{"num_hidden_layers": 10, "hidden_size": 128, "num_attention_heads": 2, "num_key_value_heads": 2, "head_dim": 64, "intermediate_size": 512, "vocab_size": 8192, "hidden_act": "swiglu", "norm": "rmsnorm", "norm_place": "pre", "norm_eps": 1e-07, "positions": "rope", "rope_theta": 573000.0, "rope_fraction": 0.5, "qk_norm": true, "attn_scale": 0.132, "bias": "all", "tie_word_embeddings": "early", "parallel_block": false, "extras": ["value residuals", "LayerScale", "capped logits"], "init": "trunc", "init_std_qkv": 0.0327, "init_std_o": 0.0327, "init_std_up": 0.0327, "init_std_down": 0.0, "optimizer": "muon_variant", "learning_rate": 0.0116, "lr_mult_up": 1.4, "beta1": 0.95, "lr_head": 0.0127, "warmup_steps": 58, "schedule": "wsd", "decay_fraction": 0.559, "decay_shape": "pow", "final_lr_fraction": 0.05, "batch_tokens": [16384, 32768], "max_seq_len": 512, "doc_mask": false, "train_tokens": 138400000, "max_steps": 5720, "dataset": "wikipedia_en"}
Each number is 500 + 40 x the weight over its row's rms, rounded and kept within 0 to 999. Layers, rows and columns count from 0. Numbers have three digits each. The size before them is the row's rms in percent of the matrix's.

# layer 5 MLP down (transposed), 512x128, rms 0.177, rows 163-226, columns 64-95
106:488460532562479547421541564529474485498497497446553468527453462610466461523470517535478492518574
098:420505473491526502544517551520523488508561569541480474511484473368485512514505486463503489500497
092:586527423439533501554466542467524523509556422538424530547507474535446541462521507510535571526496
107:558524521483457535480566480527522506562462495470483491450432452540412477552517496514473494496476
103:509549476528465497511518474503506506517529443509571529535478534439607556545505479430541515522476
100:520459464501481462622399508514511535517523480491522414468581517527477525527478516495510480575469
100:459538489443508580519481494492549446541461536503490584501495494521449535529570454524469560462477
114:464497547541508527442585528489418521463526495540517526563538549496593431478511500627526470582528
099:546503531507445572498515466486504520458513466510550463478516524467469483486512523457550472510497
110:485458458480534492573505471538472523535467472465521501574508528564483470408431528510470418488496
103:489516483494494407480531517446538545493474460552354450496511495463524500432476569480579559533576
092:578565451511463472501482486509541474504548499516533472484522486553471417522535441387527509434488
107:467517516587494551502561556485524454523519533455536474499577510558553512457536447513593516507564
099:447523543484478510495527532553480435558519483479533542500511500525491469461491527547495497485542
102:532417556512524517512565447433535517526488474471480468493513486585507512497523560512523509453532
102:507508507458544535518550544529475438470487578468529568529448488473516506449451545502481499499493
098:528471491491437448464507477521505492520481457470490471437525477471453487572472517454478469446508
095:495466535390486542469485496449500452524597529438529463524545553520474506479537500518491499506473
107:494496551548476445573498539569502415563486527465509511534524458514505494481440535484490556476556
095:471490547521502416465451465471506428453498545524523509518498535457486478541452496442509444462457
092:508494531479468473532508460496550518524511480434463508427527514491454512504561537495546490449515
095:414537570508553458466505471467472440556554538442554449527535554500518515448484554515452545492503
108:513495539555513474505482486528485470437503572484517464476510464473554444467466567551537532525528
110:481475550471517478493486535554499502513523453476478515525542477462550494513558525507572539496473
096:488538541397501483472518518552531518506523540546534478532497521576511484538545589441540523469505
105:527531493490462540475440521512498430526462481448504464519562510487457520469524524530530513531399
104:508531596497485497457467509556533478496517499501427507479502429449492513520505577560517500475566
109:454434544496617499468472472460490490537494474521440511519515558540591476441506530564474571390529
092:545509605522531538538456523492527484466524488441391538592447558530497513456459481525558481530435
094:504564509492524486466472495495508460485517503491468484486545483398525543449479512515445559595492
098:430492504525474537552500532494502414557535506527560544529466507459527459500471450436497506461513
101:535528556527559546528464412519413478526513503468453550431507442578486486488484490510434541422441
093:569456481484480528537499489502518561407491484530508468507584441452496485441464530516539490496469
111:501511473496404546525406524546528504546473500552553493547505490532416510488486525470511453449566
096:491488508435548481459442547541438544481502521465574479471462528538484510512481453491461505400484
100:455464459549471458503459518571475432537448552490568516546543522483510464463522478549478589467485
094:472442486436494534506547511470525507515518504584486471550576484494516445478559530487510526450500
098:493486438538505524508464508531533515517538444556452469506545540441497492473489488488473501422510
095:516541540540475487528510522485494564455506447509440482501486489484486488460458495500546527499456
096:549433487551471537575464468526466573502453473560479486520513514534508579543492541591485450541517
107:516528373459488464522476543445528463492540430426544465497457548438473500557492479522560518497479
104:405486461488461523478459492535496522518464540405550522478474531452480494536531501472525432543505
101:480558495490440471485512455480391518446463539498536470514478543482523601472540428557451487583525
103:485535554555571522553548514466552495576567534525532586512513523520561431469473497537553529508526
103:452540534548468501516486456506535491583500436509452487471531479547506434498500449452538510443499
100:479511520507431511531431464503516500582459501540511491468539538480520513530552515515572529425519
106:512535547536488498463597479523498472467493540500543523506422559494516535522457535472464537503482
106:498508436414528577507536477459504552483492485542479472548486560505465391492499557539471537452461
103:515463484499580461530515511492491456504478530490432542496511427490526506528468442498417467570460
104:522514577535513445439513459517514601512533487502564535533564553466487421544498532497430441475413
097:431500490487529459491472519493480433483511552589467499508552479483541500521493483536518517500551
093:527493488509455520473541508473519541548467490485477518505476479548437515527496495514441486485466
104:571522508496550515529524427458490427505498465559504436492567496502442505474471494443521503467517
104:501456426499551558532538433540459532497523492446542499580509463527516535539505441503550501529508
091:505454536490438477529558479472585560577488466516506481512497532526479483563431568445535517514529
100:594495488517533519450426520441482451508581492545453519507495501533547494477543474460517502460490
088:471480459508529509513462501527472451505487527541462516500536464558495561540434393408473465496515
096:493549522495512577467448538452469499432544594449513480546451552514441564447478466495485502543476
100:514482500498490467528459481489480496470463425468524521512512430496499477533432539544491422460459
100:467534467521526516475518545453445489548486492480478455527499513557461473504480471440498482451517
102:514539432516508491498500446489492540504497519554517477481571504439530545492537582504488503458528
102:528513483545507459484485492516509520508523503503523532470466523442554484510474500454563443486592
103:455549506478393499542441485512505402514557472558525436534462485519477495491489509530517444488513
100:463389494523522513494560562518495546534581549460458500510447492516514535567536451453469416537455
# layer 5 MLP gate, 512x128, rms 0.513, rows 164-227, columns 64-95
101:498536523446522552393491453486567490448518457477486548443496513517528439467436481516428384482496
098:484488477467444495552515477428486554455476530507480554412493435526499498425481465437459483546511
106:526528564485500530476477452473437501510467543458481514459490506544499503514466514498450518550521
100:469501425594486551505488529444487480510428499365573453469567526483532499513496516431537520523396
105:513514533465466522456538514486459468499588548533497466497495448485469499507551508479502482469552
102:400555446535501469467484423468520526456557479503478565513459420467554511463517519467493501513465
102:519478485445454489454523508519462543453523485458520481508556516530455505552514486433551430540494
101:443420510528476555543448520499495545527453483550448414518568526533524502486470512477461501471491
105:496484499482534583513483484564483495516533454463580496458465423528455467509486527523387518525590
099:500462414449492522487473469479490486459493561595508531580573523503471514399491473439526474552590
094:457454502465539411521603506547477426420506501526503543483542505527512524512539428466472493474515
102:448428473464545515538505525441487551477489519504469480450507537438458553511588483558456477519469
101:532521532517458469499521477494470490515501480518564515487465519496517471473514506488411534534539
103:552497482517464497527531395522470520500454443432552478431461501466507542527534515482538545521484
112:585503473538497517504569545554522495487494475482568507535434490535553484504589526483503530495507
102:567551489472483487449497468520583494451456550518477485405534542480562484485504501563508539501548
096:473494546508543525497510439531569488483513541524512458561604456511491497483483525433449478586494
110:537539534525487442463502526509527479504509465483435472573465516528446513512526512532468540554494
105:475507515529480407477494518618522424519505486445504564489448474532480494489521490484447522509472
094:507477462442419474455466571548506578459470513496465490491544550517519548521497458483505532535496
092:511516497522525459553434428509404526521509486495502486530495453484541506579433500518547511529520
100:520490513415430514511513499498454470452457490532524499556473516456538493453547500542349425523532
109:445504550513453495541514491521455554466516480433550481491471466543563518457498597522504503474456
096:545466580503464439512602543565522546469548548506529547507537508465496478481547499479445454488501
100:522512468483491523484499549534540464405509493451552520488550419465532510516560475547497539492556
103:454476496507461496466470498524510454421485503535464500553495433465439538453440517551557491505472
097:577584508468504498499530490511501511550494502495451448521523499487506540497468498497476446462435
090:516537531520427504569470515518542454512536512497490503469557496564538452458488451461564501473455
102:421502515462479502515521451486485547553464507546496487469560499515511499421449484480503496501487
102:455457549453527466512469469507496512466533588528604477480450493442477501450511558471487558500478
099:535565516486471546542459469473455534466456520562380479457534468551441537486476504517541521545487
099:462529496475473547539556449480518549426504552452446481451522484499477482490575504554464477492528
100:548464594441517511452558554486486516497511513525415512526517540466517492510503473489532503481452
093:508527513456497456506475421559478550485482458586563476454593505513484440484525469512462544526488
094:468491515497567528485512523564449426533494453432515515512574505466473472547483466514495594490539
094:506507494553501430506496580494541436516541575489552492553552572523453512439544468511505466457506
099:501530546537506458503541553482498500525524541471574471544534536555586398433501447523442471481426
099:472595518453518498544498478523503470480529484472414429502521554493454524426526535446449473514505
090:528542520496488422425543515494486510497469518508442548565523541507550456506510472502514428602493
106:496471574422576536500595484460535512494518552449432519391485488538504542521473488495481525522436
106:498484476517454523470391529467460579458497565469464545479512519518521449501437537495462453514507
103:524477488530448558525518523470388505522498526488472504521473519582506554497500476428583494546490
096:561476549434473476425477516466472490458527543492512467487497458512393500472525471485490518522478
109:500502493430477524496464466466495517414463528525484545480488521438463477496454576485535489521437
100:505508521512435510506486491588465442524485459496553520510600498547492447487545501522437510428577
108:419521504416506516493512490540507439420490477528541572461551512501433495439513499510486536473465
103:537503560474456554537544457536531487559562529480517490486522487533524530494471488502434457543525
107:564517493501486562627519496522498467472557544435501498447500460526522529558475498490485454560483
101:461629486462514600476490440485551529392412551458542538451501487432483543464483526456491467500588
098:471517507466489545519514521464439501487550484453520554426509479539417441555417487524534475457543
093:529515498461500525474423418580478475469519594585537486471460523455471485596455461465505445427524
104:540479564538473574440531505538512417490491490531521480541588554495528502473537515553435512486469
099:494480510510515460531543491500502473473528414504483525448531575507485525564524491414501509527530
098:470478518541552463464545387522511480517524396570437483552548553523482510481448465519513554475556
102:520453513511489473494488525483496530489477571501499505488523512545610526542492533462415537596532
093:518537506409521448460471412450547550494447517515597503487453471407524443483498485448512437501549
097:495529509441477550439462533453480542438520454518518484487513574519491468442511497511477567503508
098:541461502498490534480483542497500501428487499472442487489551457571499442456511507506508440505487
097:418435463472464515551421467514501531519515505480457463502526508487488486472436438589488530432568
102:395476557490456510435457418433463513495504562533455504477489490515550517525492440450455563492541
101:458540559520434429470516492435456523441476515478479485520474419538470503486507526531511545535499
102:546526498543510546529552465460532548495480443423478457517501519539457513469446466510457471493553
103:390576474513509510520509527559499509471476525488540575537499435510456457613507523457463568532451
096:492508469486516550464489442408481490484521506478445502490459506569572474533466508538548495516473
# layer 5 MLP up, 512x128, rms 0.551, rows 164-227, columns 64-95
098:446472614490392524485569528463414460517495537467488484513507459478463614450552453495574491536500
093:527499533431467513490502483441465509490542547490467542464491486544468497406431498583553469510462
112:440486497484531504543489535479487491431457477491425432580480499496546522571491473530456455534441
104:540507564516429464535471553591483510527546473539523533577524469480488536522492529504486456542468
100:429558476456447483501510557572567464463449483436481485462496533530459538413477469501565471502474
102:521502453573473564521411477481534522537476509539528507507502503496589491503493442484531495535513
109:437482511560500510446461468465488590549482498506484506553501575511528479531479535444431540566426
095:467511459487484559496467537573482469466497498539435536475501478523479463451434490498394482507497
107:508535516471483537459574497419409514515434477527490531567549531531526489460510462476429462536494
101:536524494441553455530538536478486532451442531517550522451503535553464461514546492461462504507556
094:524528419470498482518497470539541471558521529477492482547602465450506492487587446529550430509496
108:468487563544424544464514499518522457446486495509528520477497518486506520477552478538481475436525
096:469485530439479552513603467484513527461517479529510563465486555493530501500531438560533481475540
102:548489511491478512489506487492512584499525493555496485497469515530490602573501482448542482471516
107:482560489456571570544439468475521469550468451506498454512544450450538547494434503506527436469534
102:429549470496483522485444538460538498476519475501512592489465458444395496454558499503537517493465
094:508504504478478503521490439451517529501537501551524457467550575460549545452544460496457556489494
105:579469517509526489502563548477498519462470485521566499554551486480492512416499562477479499516415
096:496436522489449556514466538435458482483473438488515504494523491496470487565440485530500460536550
098:513480534474477459468466465477485445517493551534502445547501452524510506457542475439521515510490
094:489471430449565534473466515577532428535529492522485528464428539505453535571527506522503448520509
101:463560550538542504498525463412484456519482542491530517546498590502435465444472492465479556492494
119:483531525534578480464568486478440521525508494445573509436485542508505501567523532546537550506524
091:505485540455462502621584455507476545547537503549557501514516560423506548531555484458455503480444
106:439512479442431414470432493491558537471495434537479515447463517495506451477544439596464485437491
101:487431555451461561518582466548468478516510516484545447572549407455509534499525467488504563529512
106:498484471425447497474571531460572538455411500476549462592533477497427463453481512456507435517524
093:554493438496501468441543464423516574543568454556511473441490515540543469491439512519439504557524
087:513519485514487520419522473461527535526537525504483472512456505539468547515540460470477516491491
102:557508556478515542506533598473528518547528448503423431555566519512476515526522472512504532587471
106:521419505443552536410537556517504433534489578524512466506502535489493488486513519504479489471592
089:507517548523465483563534442592535420433553425502493581485513504498512509524448529469478500429471
113:499473535490404452494532459560574475411546421472497538534504551490506426457488458503516579587481
092:447452518451497482595479591507503474471467603549454510552465520529530500431490478458434503443536
099:503464526460524467589526457516510531570505484501471536540515562546564472475518450547457493519473
091:483487522460489544513540556475510467549507510484559446483479429514574515408548516468549495449574
094:433535449494510470513488519519516507518472391576508496522530530551476555498535461476431522499470
093:618568485449472453552471562527499516546487485483485418512494524454486547516510467519496547518473
100:503531417508490552511437565450539519476555513504477522487508520515454407527468476476545468497560
096:591480425518468505428591454517509546549501498457539497459483480509572408528446474462528496481498
109:471468617530509483504515524492503518515479492548508461503570480528504583458607433530576592462548
102:487516493462517488503442529537520549516462445546476509459560517468509505511547516537422516488496
097:406451479552538508560496521572531485559567504524540512539483522590515430506476530572469502523453
107:548514538488529465461539546521567501516499489570506509518567537502474526468518462562543565459463
101:532439472500498497520493444520461404526524504470526532512496482545538533456581589444563506452543
113:500506545536475420447512428462457515545464484499488474435492540529532488548523530473485490513465
105:484532441508429499456516510474497520509401530441470580531526538490559506515531574408433453444420
105:524569527485481443460540523506500505439517524543489514514474504462517471519477485564483517520463
101:447558480464536491445476561502472472565568455478555521483535466528500474486498477454535484523463
097:528492555510509433551498522535506455484504481423540442475471517482510538516491492535575487439559
094:557497478517545542524454476605489521451449435465533552502581474502513498516477465542462525578500
095:553424541454598446567528441484498469476433468461531461456576548452429514474468542574490511473518
098:545535390461483503539441527484498530491537561493582509507495489488545442481518523503464464502565
095:480535486581534503514521441568543458525563487487509512452449491496456484540478510512479476552434
099:509456550540549512489453494465454495514512539486493542554493486445480431490565538468425578551454
087:500519431564611581458521479527493433476458492464482537563481474557479504486477496529496432520536
093:579509456464520471536480497499563507614479607483535553517525476455501622486519570411506538556464
093:525521546454460445513501453500504546460472441503541536504566524444488465513480467440458485453487
099:490496502448488488470505473469541485566460487453509519538517415578510450510501532599512499487424
105:407511557517456470468557511495464490478561515493519457471445496520540412559494484438521582500513
104:500502475448535521528453474483500580521534497438507443559484506447591536531448586463535522578437
104:485498479486494496470439489557485535554555448554502515529563482520545457498469544524473516479480
099:514499492448492546519493497492455463503503564476534539449489458443454602458508457530503530512469
098:454514471487496543508528408476453536431538401546468518505438504395542535487527501439490542478542